Weights of a small transformer language model.
Size: 18 layers, width 128, MLP 256 SwiGLU.
Architecture: RMSNorm before each block, rotary positions, no biases in attention or MLP, normalized queries and keys.
Each number is 128 + 32 x the weight over its row's rms, rounded and kept within 0 to 255. Layers, rows and columns count from 0. Numbers have three digits each. The size before them is the row's rms in percent of the matrix's.

# layer 7 MLP up, 256x128, rms 0.145, rows 19-55, columns 0-127
091:128129198137126110087114111039114105176102098072090120134097133094143136115112101168112173134090078162113095171160203128092171159131196188132141126135098134132084089069133102124106125177191125166100076155113103140189136097119108109136137102094152159134124117100066123132128123118148164140118105165122195100112121180133125128128232104147103117110104106149066132131147179127134156138099
092:139138115098121172156123116101110114144131166150197113086158091126144192159112097155134127180118156127095135075152087064083123160141136125151098176136172159129135087082051160109075205127120167204102106113171124152120101165108154151123076116078133126122141112128140123140113139152068111125154183069152115133084125169160102129105150160189086179114175163113162084149154121096140128130198
101:085117143093151122150145110099149089121163088099190092117145163156127166145161082069113149096136099147154140083144126199170124100142079169137105075085085176133117164074130092084118178181201039110118145183175122170138110138134136110154147058093073119182140095112101115151096135110113143127109154122092070111103179113174128094126138085127122161101067103130135149126137119130141143113092
105:116151104095073102081141144100106203180122088121096083124099117071148145117166084169108118144153120081108152154165133124113115093138099060129182161097127134119107105131110120162126172135115110129122104088182144129076156143101117124105099177127197121144126169121150131154091144199110255115164141113108124091155199061104107115111074132098108131117111105164106092121120148114117133080123
100:120143153170112176083127075206179089120154186126139142131132099178091080142115086107084112107108102163154141080150093087103090142096128085134110108150132140162131105108147184145133126080094159159087118136100065116155139184197118133132100110154136076156139137170177135139092144136147117166104121045075103153117058128137166085098151100102087100144110139177088126115129064126113181132161
099:150154137121106166132113141170076163124124176094128114089111135114123172106065109115195100141055100164133119102126101125165163077127136094104176131152191146092164084124104140129107099118118149092106219145138131151074170118107114149114130082158132100117127114139119091116123183142126184197124086121178152067179139132092075194123075149115134113116136182061091107145145085081153130117158
095:150195053111145086148153141118146168158126105173141127148135092066105131082108089131102111134121162106141198079129169077173104063109144162122167138158110125181138087127136126110150126087126135187104071071133121108159147159114122135142171149134145129168183132154130136172123095151189108166106152106107162187203092133155131081110162063149113079072149116139130160145105135198121124095123
094:118111137116152179118150104122193142168142157113216158140087155110110145149127116123109165133129074140177106067095058111139140163159086159168110124155207112132118091142060177112107137151142120198126090128128162169176172099127126109119108126095160117162091103143129119174152083132147158162165134127100168199109061132145158142107134098124082057139157107136101170119082096109162160103168
103:139162097101132118115182176155149141132183118124067157163118099043070079167032136112038143132124116153180109139129128137127124154176122128100143122176163111071111172126186128092150103134151117112100109142123181071116121132175155125134132106128066113110115088043169112123140163113136144112158133135100121101132156120136084134141108157101102080133141115141123194047150090152152105105120
104:183155145110106135089134123123162119132146120136144072205082117086205128135062095164160128121133174097160093124098138109116109144149127196082091149130127131056094092044117171125167132120153132060118125169092118117116119158150103083125081086112158161133110196087101122096149090110097100121170140097104167109066138159119147081081130193143128118143106112177125160147082121100168131120149
105:158138066185132113121118111134100127161190097110136143129155116113129131057133096116132196165144112128143152158160094063154108091109124113069084111146126093110206101107146121084188115070081152179123087158171164102107172119117137146091112142042140104130138149155183118133097125047092111149150150116135147104117100097149157180102150129173096101163107154137138160122098180069166085123117
101:104142115163055115089125183103082111108114128075157154131110140082155148172157153137124125072160121086086155074085137162188146147116090102145138166181127147125102132139105112119106156117106114074060078116124151094148128105095036081121140120116074107116125135090108119062113157166078140152107107149207193101124117144108183075179153125154175153109139095140096138130109118112127133164177
099:148143193173098113199108130088133130089118148091123181172125053142129129168125073198134125115202118156104140090148136141140163114211138094114154107111123142147102112153132081175150143102170095120128179167125097137165134161121134154166131155142175101156128141093130147127151097146116104105159137113069138145137215105169087085149128143179145152150150077111103108121059089154141046144124
104:103089084168143135160131121127089171118138170119157185124154170111091113143041118104107164127105077109102089059077119135086109135115112117107118153163217152076108134153085067089109209152119168095167102118134169143169147149150141165102121133154110159116105116159119103120095111105110115184125061151156113191113124181145098125155111160075123169140151129120155129090120075084132145128065
098:147101153189104089097148093167130109088168083115127149174089136122077113137123155129081117131121110164121140100145113154079099146151097122119130089132163102122065184121110225169173067173107216155111067145135147097167094082178099139143112078160134140147134153156116107165113131118154088133095126094112125097124147126157129113052112133115195127140091082164146163129104192140088150125081
100:090144095138120143088106064130154165138170173156158137148162155128123149094097103110126083110100140129097144090122132081096121175158217104096100068184120103099177130108119097152119097077108107181114129108119101090049143122112171145133097076136144103131162099186105124139095159109044067131152092163172142131085107172195172100123134167148099132169120097116135101105080101121149095165147
091:156077145097136134052166159152118105089088108177090110157123091121120131139104149149122184168148130124132053135110103136082110157220104095130135123118155075112080128160166167161140133154095127138096126129082107097132121106141173089127122245111145107139085105069133198132136107149158136062085141156100147094115127170131134158176161142152116095125162162115099101157129136136197114176110
094:151095085084126164152084141150132138134052231146066150103139155108114112158128129156129156126132084064177174104143113135147101098139153108111120082107178124112109152171157154158102128147152107148153110136161065168120131154136197123181151088149116072148142136141131127121094113141155130125110059116123070110061064099160170122114159148113132087157122116147106056097131078086074168134118
106:158133053078183144107107171098136216099171112114110112124116082150094139131138096165179138135119171085088111196148156143127098136096137158135087173111130081141109116131125107111124144119126169132089146122189132121182111189135094087076121144132122185177140122079116135131147191163159184075132127193110104107137110159142159141104129128174088166118169074116102189117088155184149138111150
097:226132095094126105111147109065096094091117064107131107158169108122207120121115098096164147145143128140107143143069080153122115202191086126133128107096095155127134089101178119102122125126114076179106135153099162103115078054094055119146168168120175143137116151119124141121147082112123110106160133133120146093087174129114099185116178095090127107146138116114100104132173163108101161199129
110:105107085110113125141127069148193104114143111127202154103125142099117089098169146132119143158104094096150186119065078137128132105165168086140060177158182125161138103165195171134096103075103100118115172094099148107104183124099111091177131107113110141132082074128140065171169172171145114136176079067101117137122112157147100145121106165115096131168125123103157133084081113105068124141160
090:123112058083116105117075097092151068028186140151133080128051103157118126157161120074096156088125115135125074119175160123171132132117158151075074143165114157091100117118136128122087100138160136139173160110117081149171124096102123123113110090158085128125173129127154169128139115115122130199126090139092115144104106128042128113115171085216135152109125160138137142067112121156091133112112
097:174178141169087130097122132107125135198085112113127128090179147109129127158147109125104105153180078200127124152115117127098141061112182135129089176127156076133129128096070189143173111131170087083110145112154088153126132130030097167131161085114127086144085138088101105114112161111186102122063112118134123083112142163093173146108090096159078148065152109131093161131139109147102156124177
090:151123107133146130137103119147102134118072128159143058108141056087108129174053146110208154146135061105139107099062128140151131132148119103129143095127168147136171103122088213132134118097136180090116188119153096119063124120109148147111106123079112113165129110143102134117172093120124137146116162181111138068090060135122144153091059185128141074123130167133109157066160059148137135148110
105:169132109042122117100145121087148188136139079139162127113114153096154138160109156138174121118155152147104135121100132112133165124091074149162150099205154131136127078043103076158117125109142171070138109171142104161131141129168126060170136162132125097081104132150116112211146128051119142164125085162111158169144156126132054094099093093102165132103135113098154055129128118178152101162135
097:140113148130116097157127072132166097180111114173107185071142089174098093143144159100128113151046162172110138169135122132134112094139180144123127123041115132109111103126151173169109088099168085096160138166128098103165132088035155139133094148071118117086156098089113099125109156075175076148083111098120114183147172145186147147087140123104145116117121119155176127151145090113140142197157
098:180118108131125171123060066184181104105113102133177129097117135116077127067153103085114143103086162106199103162148164134126080123141156104120116092128173052074112103136116182155093132114123155167104099130153152104092160115112108126152111098146063192085139080154148146116124121135082145151066168117188102162109156176129113206148111128119160122134134124164158105149178116103173100109100
093:092102161174179111106142121142036097071169157144089086117138118178090118058112133107148062112135085127171132144125150149132121124176134066122103166128072075150095063120107113144158139130085164130136077151177123145134091226103216152090163144108145136129134149125093105118154148146184109140128146150141169142133148138086112104142100129148145126111074091121131081138156106138195125117149
103:095169153084150148133106147094192124070150118124089162104078084123148141123132105078144135112144097161084077175116116077168154158089178100120128166103128107144080160127076135141144086148161089112180164204097096058170158061176078130128144115119154098094130145113074136090155145176118100077164131125169200089109155139123152125085152129153103177120128108110142147181106160141108113143146
098:141041115149137146182159173115077133142116126156106106164111129068136144047109124138126128123157094080037145137134117069116154153068152108057081096179136146186119124173142157170104178078064129140134115151095133107092150134134123120120118129132119126180144122146136123099132132117102061164137159151112124154114111135103146187102179077148158056122117142094122044103132157128124125167114
100:125103146140111109120203171148148181114140138094124128128116159167134079105155154187128125145201127134180140170079190147107078103124103138142150159109133164128162162074154090071139102151125115154120118075170159195132115115103131059142164149108163167086151122144112161145075104090099191191132154153123131174167142137094108070143093142087080128144114101137077109144091141179101113163185
097:161111099075133124168120125109178074157110151123138151128116112148118124073069091151068157125036155153160089125124161177106094122069169174139102104153158139110183124105118088079117121139052167125159129113161104167125047145115132136103098126087086160157136090167146099133093097132137100127127111121158104156131105164078107095156102108147097112072130080123095165081170050150172113155104
101:089118124158100105193195088184099142126100183171123136088148218134128112109094169131186168180134116082113176097110121180140141080167131136116147117152119120082155183135145132090114136175090067096129155132128107108134128188082100163143113104119135136142180116155092068160118145083153152112119153142180101127098151159157158145136096112166155116110110120132118038132097086070108135119181
098:096123136096083092124125125177151199141118108187102074097192137111146176143106123143135122095138163151152151101124130070156122145129117120107099109099097072122124115117169137118097129112137166115142132140165170156149131200127147126134136169147100135128224134132136148079097208157113071137169205171131115181179139127070156060135160144125052132149133147152128125136059131174090107156106
092:054118114162155101148183122166175135092114142101145171139132113137125193123096097152097188190134110093138182087126124145147151128124114095145140099152132132053178177158108091089080126171143114185156106040132150098119134131145152166128171068133149098107128109066163134119122064164140093127109123112087133136097150098143132079073162107110106134108044124068117109089109117116082145101129
096:146114155122171105110178167094135207141189145147160128154060168112126104067123069117091183181133173134118102067144131168151158118128092149139128120126114144102144151142155075127134137191084122087149023113150141100108113193157115091154162124142128140132147106099114107190100153153169096109113126120089187200111115125066104170143090171153135142163109141143110143136095125097153106140163
090:099125189101132095148143120097114060071128199129127107137112109175126134108084150194171161163185148142184113077166131098161093107124170176080096148180109153139146120160161108095124098181098102166148160130132078140110165136145167123134104111162096158140127148176106111103153165117064108082167122147110139074073180135165048127079147108133128128192148111160152135117078105113096131106137
# layer 7 MLP down (transposed), 256x128, rms 0.142, rows 19-54, columns 0-127
092:138126125142127133121047097097090119173102082113108195159099065127076092125133174201103160056136115148096149122149156090153110178123153195185166129153181143110156075145089117077151134149153146143084139177150084040163172119084098094131145089076129119125077097129090085162143120125122124155108129169111140099108125176125124133091155078128120149149097120106141062124124134131118153126116
095:130081152120073159192170164150112128155113152137140134083159044131185186181107117207131127131076139115131140135116175149102165131141111134149126105136127147125146121108112141112108131125101084125098167109104062159101045120120122132129149114117129113159158148101156111093201154127100114126130215107147124124092212167114120174082102169132131122131089130156070048126092189136153135146157
096:112120128126117130111063133059161169090108107076142118111096148143196130114041161143136079190133141118144000171174115119105080132093117100090090127122100108111144107127185142137166182114108123138155134166170098114159142138137122149125145148124152124123103111094164119126193128168104113140096125150177088102146139103123148048124181141132175118118144142089081090144131138139116163137079
101:144145145058112123137082132165138183146127080135076149097084152139146207065155118133148116129118166102080132214144121142123137135091108059141135164074136140090088063118104120165123131167136102095190131117150136131135223116144101117109113164110180159128125125107170178160111114194102177160101089087089150129142156155121127145087091074132106129151166117133147063099103126137109150125170
096:152157095107115145091146150087122149107029096145112098133160087101106149121133161087110155125134137111104116107156123126109038157053172140087188133163169114102069146116083114064184167147159150196136102112139198108124135169096065138156148136128123134113103145109144117133145160123075088141146176088104110165085118136150140098127141145151134085179160173152061115118138144105160073157149
101:171114068131106121130209145151134092118136183118123159118142150100136112142112126149142123122154063149121170097158162139152094101128102149150176119139172141168097125150092149138106154066097130109078164054130031111130073115128143063096088161147122082119154142128094123134086158186110157179059116198160130076093156144094093161097105159125099171149156096121126152107094122158120100102176
095:120089084142142085163147138149135142139142152136138109124115132128103138101159203133127175172182221143143043140145065135164121117164122133112113144146097089158169134129160153157089169168074162130135141091112078123146081086107156159099141151100132124151168129174150146090073105186160125069192148125130112179098137076115104134098111108188171129179101087161144177120098175095120087146135
093:134118151075104140120150113122132181102164122143110062124175091155186138132158140144129109142155131150082019132184136101095111159144168109155137177094055090165137158187191084147171113093137132089156212105048104168144073120161116160137113145172134164135135124119108132076133134151138135132100114148098088089109206146112135112151120103095176116113108073122103118134132132131121131140082
099:082094026132171139183099133156131147092202096117092131129129157112166170173202123126150145140220132140141050082178140126120155140129205142079167123092085116142128147127125113127092117132099146168112152151163152114110115127092124173119128123153102139097142115073131074109097121142153123123131114184211177144127100085137097131200137098121135168100108135121088111115105146120136136171111
103:112091118128107102145051177136122163106102107130166169145154122139000110149140107132087133131098138116118245153168212129123113124060109090213130089107184166152097121155123143164130127099129112174121135095152127105153119105091153136110131164173122134158176125111168131125063146169184151131128139139120088117175140132130136126138115109125120094154111121125158091119101152155142102168142
099:126161139085146117122185158139109106135084139087173083103137158129073155105104154059104089109141137183145065177105155170114096088167150094168166127079143126175091133131214133162088123168176110109133168094117124164135048109120094089192158139213149131133135086078107113119183143160158165107092113143124141091118149106132105113107149137103143132153127073104104122112139134158103148194123
102:126171102154109161098087156116134123129140115126131148101096152158174126145157143117139181106161163145169077152138114069152068157120103146113084170161057126131114141115158195122180132158113101135170171177130092158142138152109143187126164139040147157149124123151123087145115131124180135210156147126152161154082110119157156122128079144068179202104080124072131155178138130078091133083105
099:082101196181111228186095106088175105105105159070122195131137060110122091144135120134127085113120127098147188132125108126149149129155148086157139082114176148102096151112113108171093129151156114157147174139102121148169062128141212138092085097144121147176156095086122169117143087075128090160124117152099157148160120122070164136137161153160134106135101088141173131147146116168116166164134
105:087225118057109161123059130144129106132159160096143110146120124118122141163129138169109165074114149153120130135089155116172127081137156102105150142102189135126119128120113105111162126104145070098149104164195130161147103145150172108123149106093111165103150140131074098074143045129174165136128096123187161086208073146127146138121121196167105105145169150108160090156099166138180121171161
101:103087145126108104109071098173140150108100146154085148155128123152159120119118157196169165104180191150189155125079106150130147144114164134091143170136144088121092121128105116127182111128149150095116137168151099129130181112132161185172143217135142144149168127073147151089135147163057126160161092169112132129113079187148124177090193144115106143099135114144217154087141100170095128175105
103:170131109125137150140172120111101148147155126171155115108118149090133135132128078164127154136146169125091050138170040100095154203179222133160126070167126184140109109120173138130135106084151112093166114080118151157132129127127155092154163109156202120165110112124076124149161149129068109158096124161150128114136130170091142175113082151098118158140103155138160098152149153183083074195124
092:169118165091158173136134105158146111094148125131093197138094131150065164091144112178113139145140133137158129115091158185099106143214098121149175096121125096116014087125137099163109119176138103173122159140141109141133159134139157092139105196142137130129113151086169179127089116114152077106074146138107096117154112146232115175141151120138118078153140195150148098129140147072138140158109
097:139029120178156127113163124152156145090127172176105141121091120114084061105124135135086108127133051068145192130113153142163123101126141124171106048095158168091121164137110170121062134176110064125130104092149116114132153116079131112166113128136178077171150140153161091141132119148088084160123112153129091060106124132148141091122139164138137098119106162151150117105065052158108138164147
109:116116133113181155161187167113110128084115127171088069181114075131119138119107117146082118176139150048165186132122081091161171124085193173195132087119133146086121127125092104110137195115220143105083115207102154141127156184103131071126106182117104078114109130119139138126157133134129063123122102086122119125142106120125133138120109136148138133121116134139070099176126170155155070119146
094:073098119109165118169141153176174136131187134147135032159132155146106150100159128131083114142115155141138160090164113082131138081090136122135101131127087123137107156158105128123090148110131197128170093112166073124134176169155127163122151088138097181101150099164103110132037171113159169122117117114201122182125063118108141061116107156112073163111126116126188165089096065107113128133157
112:166131117088113096144155097151099085113135139129121073224114146123143152080107156151082162168107105139081130126124074141059165150172153135073100118099117105127130143193177213097180075128075122119128195107149065090128143129164115085137140135127128157113157079142124139084182164172104093072123115107079061118115114137078109146139111131128136111132117096141149111131103069111115158170120
094:153123121159095077138126118170161080094207108125122149101125141182077098079170089113158165140139178165101055180114139192125116113146107119102110046105129155153134154193134165115084107076124100151118134212131134120085179116141136145123130155101145083087101140133124122101119072127098169133145176098151088038131175172066104095134115131113143119154108140114144153175116153141121135112136
094:127158165108117079136049181125085162102111088116110111115162085086139138209159187103131142124199135137120069113141121101162082132139098152145090168125142072109169159113105168107105124065130154128134115215176096142100116093063103161135159090087160169108165130175089098097101181101121140126092092106136154160131127110100162161153106145132067136101072120156088103144135131157125144137165
087:193119093156159165107189150189061154118146137175126094159127083100126090094119139129139121070126101188098179129111126105137127130111179170041125122169130148124167140143144123120077128092192110148102123112134095148080189137128116129140116109100135114161191127158076110128200165119152152159082116151087189129122139119110128166096134180118082130106150119082111161101114126132047102145071
101:104116181119182104213115091109128099115081124158155095173114138069109143105185077136168124115067097124071098122151132092062107167111098106221048123110145152167081116145110107131100131134172150121179186049099125093102170132131151105143145113164089151114125124114110106135116118193151095171092091129091119130123145151142125126115080091088119084132110139118111119094080153129124157089128
096:144159218168118122155161097089139100141150077113088102165081056152148190113090111096114104155111142144136131144056052135101160121099086128148081192148124156190128085156164154121095139148153123076104123138103110100129135065125120108117169144144094096110139114048131151184119164137074108142145073154078125181149134173160149139096138152154118117096076154117109131162127144145114132174162
102:106104121117131136128159106119097141117144118152085138116129148114166099136066189151110124174112174128073040147099109113119093133153095156084175134193110160081148101106080031079150115131136129128112096130133120170191190160120108108111115104144129128094058155087075188141066124103089069096162095125104138172140100120159155115098120148155142152109074157095099116079128079094114132146123
097:092129152103108172141055131149111100083128138188163124110130110135058113130119129131161101121166087182149114092116113110162095171172112122100127088178110134108149078122131075110132130147112115162056113146182232155127116130168229225144136139148090153130126171101095105073130122111107080139115126141139141145131155180099134105115086085145101138108084138137148071128153154123112081138143
104:149121107137150097140138160135194109095158108138099162117106098076122105146172137079122156113084136164106174143106139128195166135103130060143180207163151117137078088113081156058156085137132067109115114184115116101170141097171094102132111138150147042092138196106108109121062160104187122063109111097092136130123115113132156157072145140134099131123161097136105132126136177133138094172102
098:141109102132151138111199137148144123151118069158158124149148117170051103133112101098126184169105143145090086096124105155098121119100123136182154056123103142186082151088156115158123077133120119130093166066114146190082099140132141126151124122075140211071084103136177128091168092135124132123141125108178101089087134139176103152104087149132148109142139076104117112086183126120136180118039
100:148080129183114106091114079118142098143200113173076095221154080111129122113130116123109079166115085142188145122114185111096065165121077142093154105163088149116150139119112094057133142152056115128077158156129157143180183110096121097106132110127199139113152118108072068116086131120122113147097140105143125139158083111082081142108146074104126143102118109126131107132093161139121173075136
097:180126093098121141133069111083134097116119189078172116134095102150152141106084178162074178150060132154202119148110154117085091106107097154129125150145132184087142131134128069109131082110141145061135182121159108138125104142164113137124130133122104192168180094134117184087219096162169116153156106105093086130113130107115147110149179174150148086084121085123112161114121103175143091148097
101:188136166129149099146108126064133130162080156109079175136129187142176076140138153126114087119092135113127100103101084153151178088128066104080137119154126147100145163129159101095156157122094119140163134090119138157152099156065109118141163154171157166123083141140162097136132128125144098152030038203137123117100164123147139102151136185135106184157145030089128099121118129155137138104141
099:155099105082111137132157142136180115159175143084107099097071126144131121108156133164086155077133106118130162182174205127132083090136074134125127141146173118187157158147123114126086205106130126092140099115139105161188087166109184057113148159107150181144077106137164074139127053184144133126137162131134158095123134142156078113122101131136085122176178099157074138151107153074155105102153
094:134111152125182083148005127161166158139107124170164147093131095111114145127167124106136143162095034122189199142097123123160072134095087160204123081111112125082101107117099130122092159143168119147115093082186182141128220109143103121077156150163093115122142148138131113185139104101129119149106166122169149127149127177077113149119170119147133120123126139100125153146110110138112121102170
095:125126189121104141078166088094131183099141171133134124090121188165173053143148097129085154150098137144125092057148118216102187127135085073157171140128120132084148197134146087099166131140124125111149105108152120087171143148117193084141155118122143138125091123108066133157174126145136091154110120113187148173082145151133128099132057164168158118176168106130125149125147105064132090105132
# layer 7 MLP gate, 256x128, rms 0.152, rows 20-55, columns 0-127
094:179093098106120143165110179112105119118096140134150086123069077179123160128122105107106141182066153138140135144144123162092156159073142094077098137138109091130121136149088132149056112136062129156096151146132134069161154088082110125112118081123129193122157137083158130143155141196131117229180143170172157168204158152153120158173139145149114141078128120139148121192093116119122091124154
105:137093101161123128081109172103116198152072057134107170081109129141177195104104130157140083124123124126105102093070142128135144115082095130132169132091165110167131146107164115117162108105164130142167139127154118109123128118122078169067162122180151077159132129092176170089135076130086098141076116167187169126109091164099191097138071203189124140132132129107098121143201128127103147123101
100:091162141170123164129131136126121123101056109143183138126151119134071092133108121111090131101131159086107105078189158113166108132079112119114120159137160076180156154140111128200138156076131183183092100068143134116124074107163145131116127121181089120162070140139142091131112084094110138198128104147054161078088148131164125157174181132122160155122108097109153128117147118123112224177096
099:145143103104164113126142147129121087056069155190148111081116060110123076138142125103139142111071131148180097179111214107130053138101135135152136159063109122024137164162149106141081140192131147151183123117160158090093123141163152135141111131130107125140114210167098119128112096089130148145155175149126122162134167142085126112110124128147133077111130085150158196102138128123179134117125
097:092088102158110161150159171111036142118164087149105168123120117116109179139117134080102067100130133168092089122110098056137040141131121101129133134095163078122123133192062139182074141136116130130129145107118081111095126086096104146131139193070084062109174166182121115130102119134173098165149149154130145126114126140127091099143121127138124158076110081119158076164094122079084150114125
096:140120120064106110178105124148106168146106131102180110137096113107087120106078176142175123155122055080118128168138123167163126151165136117194112181174212023134128108130105086083150133122126115144137101166139100119128109087160091170131116104174177137159155138135141123113080114171114094082145162169119146143157152096189145108121088143120183176143092100130103192172133167117134075119127
097:115143036110197117133190126115189151187153108114127181122162157110115085151127119143103146120106126122150171135103054152102132160168116138168172144139109169125092139068093135134157135105117125146137112104145128118105166097139112056112109149120076094172136188100102129161118131109105095091141143114096133153171145085131047142052118203139132096135181177099093127104071129141097104163162
103:099134095126110172143117160100194166123087197080067139117202134097136122154080111124079143165073153101112128139130124047152095125125142134156169194113117127091122115133112089116119173104121160136139075139137141096118099036151163095099100039152118089095122087106100157172088148147148153170155102113105080160158104163148110177092137138169101151147168096130099115133135113111126118074160
111:162085162184149146116120124162177130093127066103095184130123170136136155169170104130085139168118067118115157157080108152145143105141153152148134154133092158130101130141167096155132179167149120100098017095128171133163101080195061103147139099088137123175111122112144166115081122072137152165113119093098112129143131180169120090126135125147154128183153091155125192155141188141140068093134
110:139057118153127120150112147102133121083158104165108132125118073168142129088169131107125171128113121167123164117168095117053160171120105182127084084149095091141173143174093100055192112131080130140154124102172170126149143114144142187095071111074182097125108151134115088143132122106110046086130162176105105065153143180128097116167098103157122105164101125089125140109123163149177098102071
103:184079206143117094165098097132155134128131101139149171123166150178112114172144062102155123162121085160159101148182170132140159077081104103130184089155110099158116122100191133147138054097146099141116163163133163116158132121170133232152122137100157099141146096113102128136084134074157126130106115152126129098155112111105090173139068106166092146205094162136163128154158140163160161130156
098:149178110112123145110127152137143155122148082142101109169101165167085171168064064133120099091109178065145164143107189171096182192136126157135186176111083118206144161118156137127119154109159148109118133137143157103139172137195126113093126144094147057102105144129173157077134126168126153120125125165132094106109106091167179112118081094113071142054142151126150177151148147172151096140129
099:093173139096114138131112143121114125138185131062136133116152087139116090197128194159099135087058136092084128134117164122207143109142176098139093139132169119065096084099128097108169148096077117170139080141135136117161118122087179090105227145137149120140140150073116132069122092125159077159131110135190142086139108102117144128130079167160105094101143119141143103175100188117165089121163
103:168112197075107142157136108150135101170169141109121156163142100123121111198197120220145134096192111141144127145115165082167092125140143139160083173089121124187138152110074116152111209114171132127077110066145133127108121116064113175085142150138157102116081180173102098123113137057101054104104144113102109148150119103088108091166136124131105139130117156194150108111142131128106126113126
100:113154171117107169122106133175109204123137099196139104069120158110124137149138082139158104126111147121100048142147076065107064156155139169108146115190109106108155121142128122149145109064079108103096060172142138146118132080142152146140148078150158122125113133178111144170052159111079149179120088125141075124095096130084155160118100118093154163122144179113174086160124116187145077114118
095:098129109164123188110095145120144097170170113150180105135131137156117103104193125075136103081135066096126139152108194093127132129112078138085141095181099128152205123162095152168114160094173180248105141082098141175097125120126130125148098106185145075126082151199139078119073102141095110147102157094125176146116105139158180109122122108106111148139114167146147115105137149149145109108115
097:105118087149086085099083134204123145114125171176124085134119146132055125147122128091118122127190087074125195131104151087165109139100153124122116078107150093099138145158141218119104124074124118134135183146123081108167109086132141144143125078143136105160120166160133135157094098097146122146172121206176128090105058075170143177116119070167165092135110148174148128157127073119127172141110
110:105102149170114086161087129109105137076117156086167160079112113152130184135136128123155120177152148069102122132196065149088098181182087099146147124117204123131078059190103133141165138089139116123056130150109108141133169145105078079096176103171128091116108121161129132134114150155127070155142127099168116118127146108173159184129131093165112164095134084134150152178192135129088096145166
096:114132113136158109089177161094146109129088075135136106141140195082101144119165107158180126113149105115110122166099136169071155139201138105162143103103170104140179127104093086150182142160141047124095142156137137167139070108126113132125148107105152121170183154096126156127150114117082101107135147100109169133102180155140153195089058131148208107102104117122138138211150171131188147185126
107:056151111123157126103112129137147207112127129148200120086121162132090116123133118110138098132103118107161136165092144160167103133185055113126112167184201149140096074149171119134124131100165099140052126198099146182162213105123116115143139134099152087115075142151154088170111132095156105137167098099133187154142087167122135146139125157104135131174160151111155191171121091128165141112179
089:169135146155119086131201127119090092142137173164109148135164124108112104112160066130138194158198135106090143147147128146187080131164105096125143132127101161185079133187119146092101119172079090107176135138143144108099180159175142139131124143150104172083093115123095110107107083117155155133091138125221073134151159184126112060173146102122109118198119165142163151113139193155108111118104
094:156084092146066131160117207092137148134134119130134080167113169125117067111145100167141082126112146182104086125155176113133181158123090114124163139112111118134201153135139056153118145137172102149119171097084133209166168126152132089098133170101114124147108086090168146079113096133117091118152167219106116137079098113105135159133139164176110137182120157147167122128184171135140070160135
087:121135146120149154147080121152089149113127203175171108101111115132140162208124183158163127177086152097105115108136141101139111107171115108151095081163218098086116119099092142127141082104119081112128163147134095145136151079116120147096104152108209110125105163108106134055148071166148147147062119212167153126119117153072143137130084132147108126132146154130181115143134116163040104143120
109:162146113113119188111162100164148112103148084160109176085103106099073119117119118104110149163121124168146123107045165124096115083104079108199130103130081091149122160159092156058150136157155102107137131134150132168131122065196146130138095127120077188099138094155137157206123161133133094087095111122153171140130097149137074103132141129101058170074195118162154080088147147172134148135139
092:108108126053168172130073137066105140122054134138167097090168173116111156121138083134144097145122125144167143120165226128069177103189150100086116123172114157106095095067101107078140174107168109159108144148103187153122137181172148161104104153152179116130147137163123092093138111122145163096098165101144158133117080101128194157108100146115145139151144144119100081079108077145093125132110
102:090171157091169119087115151084164127124132143101128115116099191141111137127140106178120141128116121163094127136121111073110076154175123095078125204131151112097091114112139099092171142110130086113108064156135033156168112203098114138105151078090172179190093183172161176126096189129131148089176160114111157131156116108149196119133132172164131092163133111133074130143128134144149155149152
095:141072143102125098086106128129124150116098063129100114150144144152163156190140141119134139189180195073108109110162175184117100188120089122164166136139192123095135108186136161137106140095103126093169101131139110138154198079121082126129082103155158131131124120120132180138099055117123099191092103120163164113142084136141129121167136146160126191155115156193194155166132102145083149173094
102:104166073156107155116104100147139138130078087140169102143160158088141175132100158147118127106156117125136139090153187124152099103160099187153112109148161134162154096182169090068107148129126181129097108118159177136158154104098164117080099151154086183159119141181137123183096133171092112194067097147203072181149085151123129087138130089130130132113194146163155117107137067144124159066107
101:135123089123096115066166144123095092118162111123095089135135149116097105135144108118162171112090126094118078170146088084167074207142108106093154135142161133123056161112117120096167124153066084121097165097142190115143150135163178142137078137104087168086078187166122116078112134070118089103138137157085094072156128092137136163091188101126172107159114163123164105081134138142092162071102
107:065128135132108146129084081147088144074084170171140119095110120160159121198130107128156144088125138213146118099128088132169181142148096139113090135157065136106126091153136189141109139119070171128158197220116087114066132134148162187147141120101067161157110183127158153166113091100137137134130120124154135163118091139155099114125107136149122103150118157195164167147173112164176144143102
102:129120149137126144097075092038143064128115089126147141087160144132128174133066141125133122130144131147122067133104228148119122125111117154118086185161150116121129062166124100096124140114132091148088117178155082130128089123111097154121146135101136162123096138167124160092100043124122114136158088130153130172140159193105189096176121130161165123031196090126181137122156105115161133121150
097:088135112138168116113108070201137073083181115169141124138128131134098086095124109093171117097091163169071098102122176147151103103095177078105099129167073145130132091125110122170151170190188168138072082096087132141144101120106154132125112118136114140109089118168130089135113116070147143149115160096150099120162062186105120142138107052126164116187122130117154120153117056138172161183146
097:130159105076128101161170187105118149117143178087128150127144130177126122145141119121093157137124110097124094149123201128154112077115056128154091144113179181177149106099132140189130138147056095151115124128165151142118111141069160125059127094079151130149129094191182069117103118115139107077131090130154069166172132071043106113174147159117143072145127090128111112096189127137119102145151
093:167162128087107099078096100133086108119190154174112114121147148119124108164204133138113089117113144131055133099130111078125113129142148131127063115076105153124090144107129124143126155094110132090094139124171088125153103141094096119149142083168097142156142191128101148058117185096128165174154124111120121114058163111079143152177133134094122137191139136211185097141149076034122134170122
094:129063121077170107112083130149179148127208110165139168124074146121091155092159162151140156130111109066107113167094180071110065103146176058070150129129104115113154126084151091120091075094139167120158145159117137154099113089087110145092137147078132130107159136144136135131060093133118131097116123203096082119182140119074102145140141127126105119110079199128165103130174141106122176149121
091:122142170104084109095118155139093157125102192163181137142135121161154122144091149134148106166151186162217082083161153127186109131161122115095173157189132181168112129131146082116136124190119119158162169135128091148155163133143150164170145125148107162159154188135114098168096126097158119109133102181156225139084129143168089121121130146146129097206176126169137100133089098081142156093149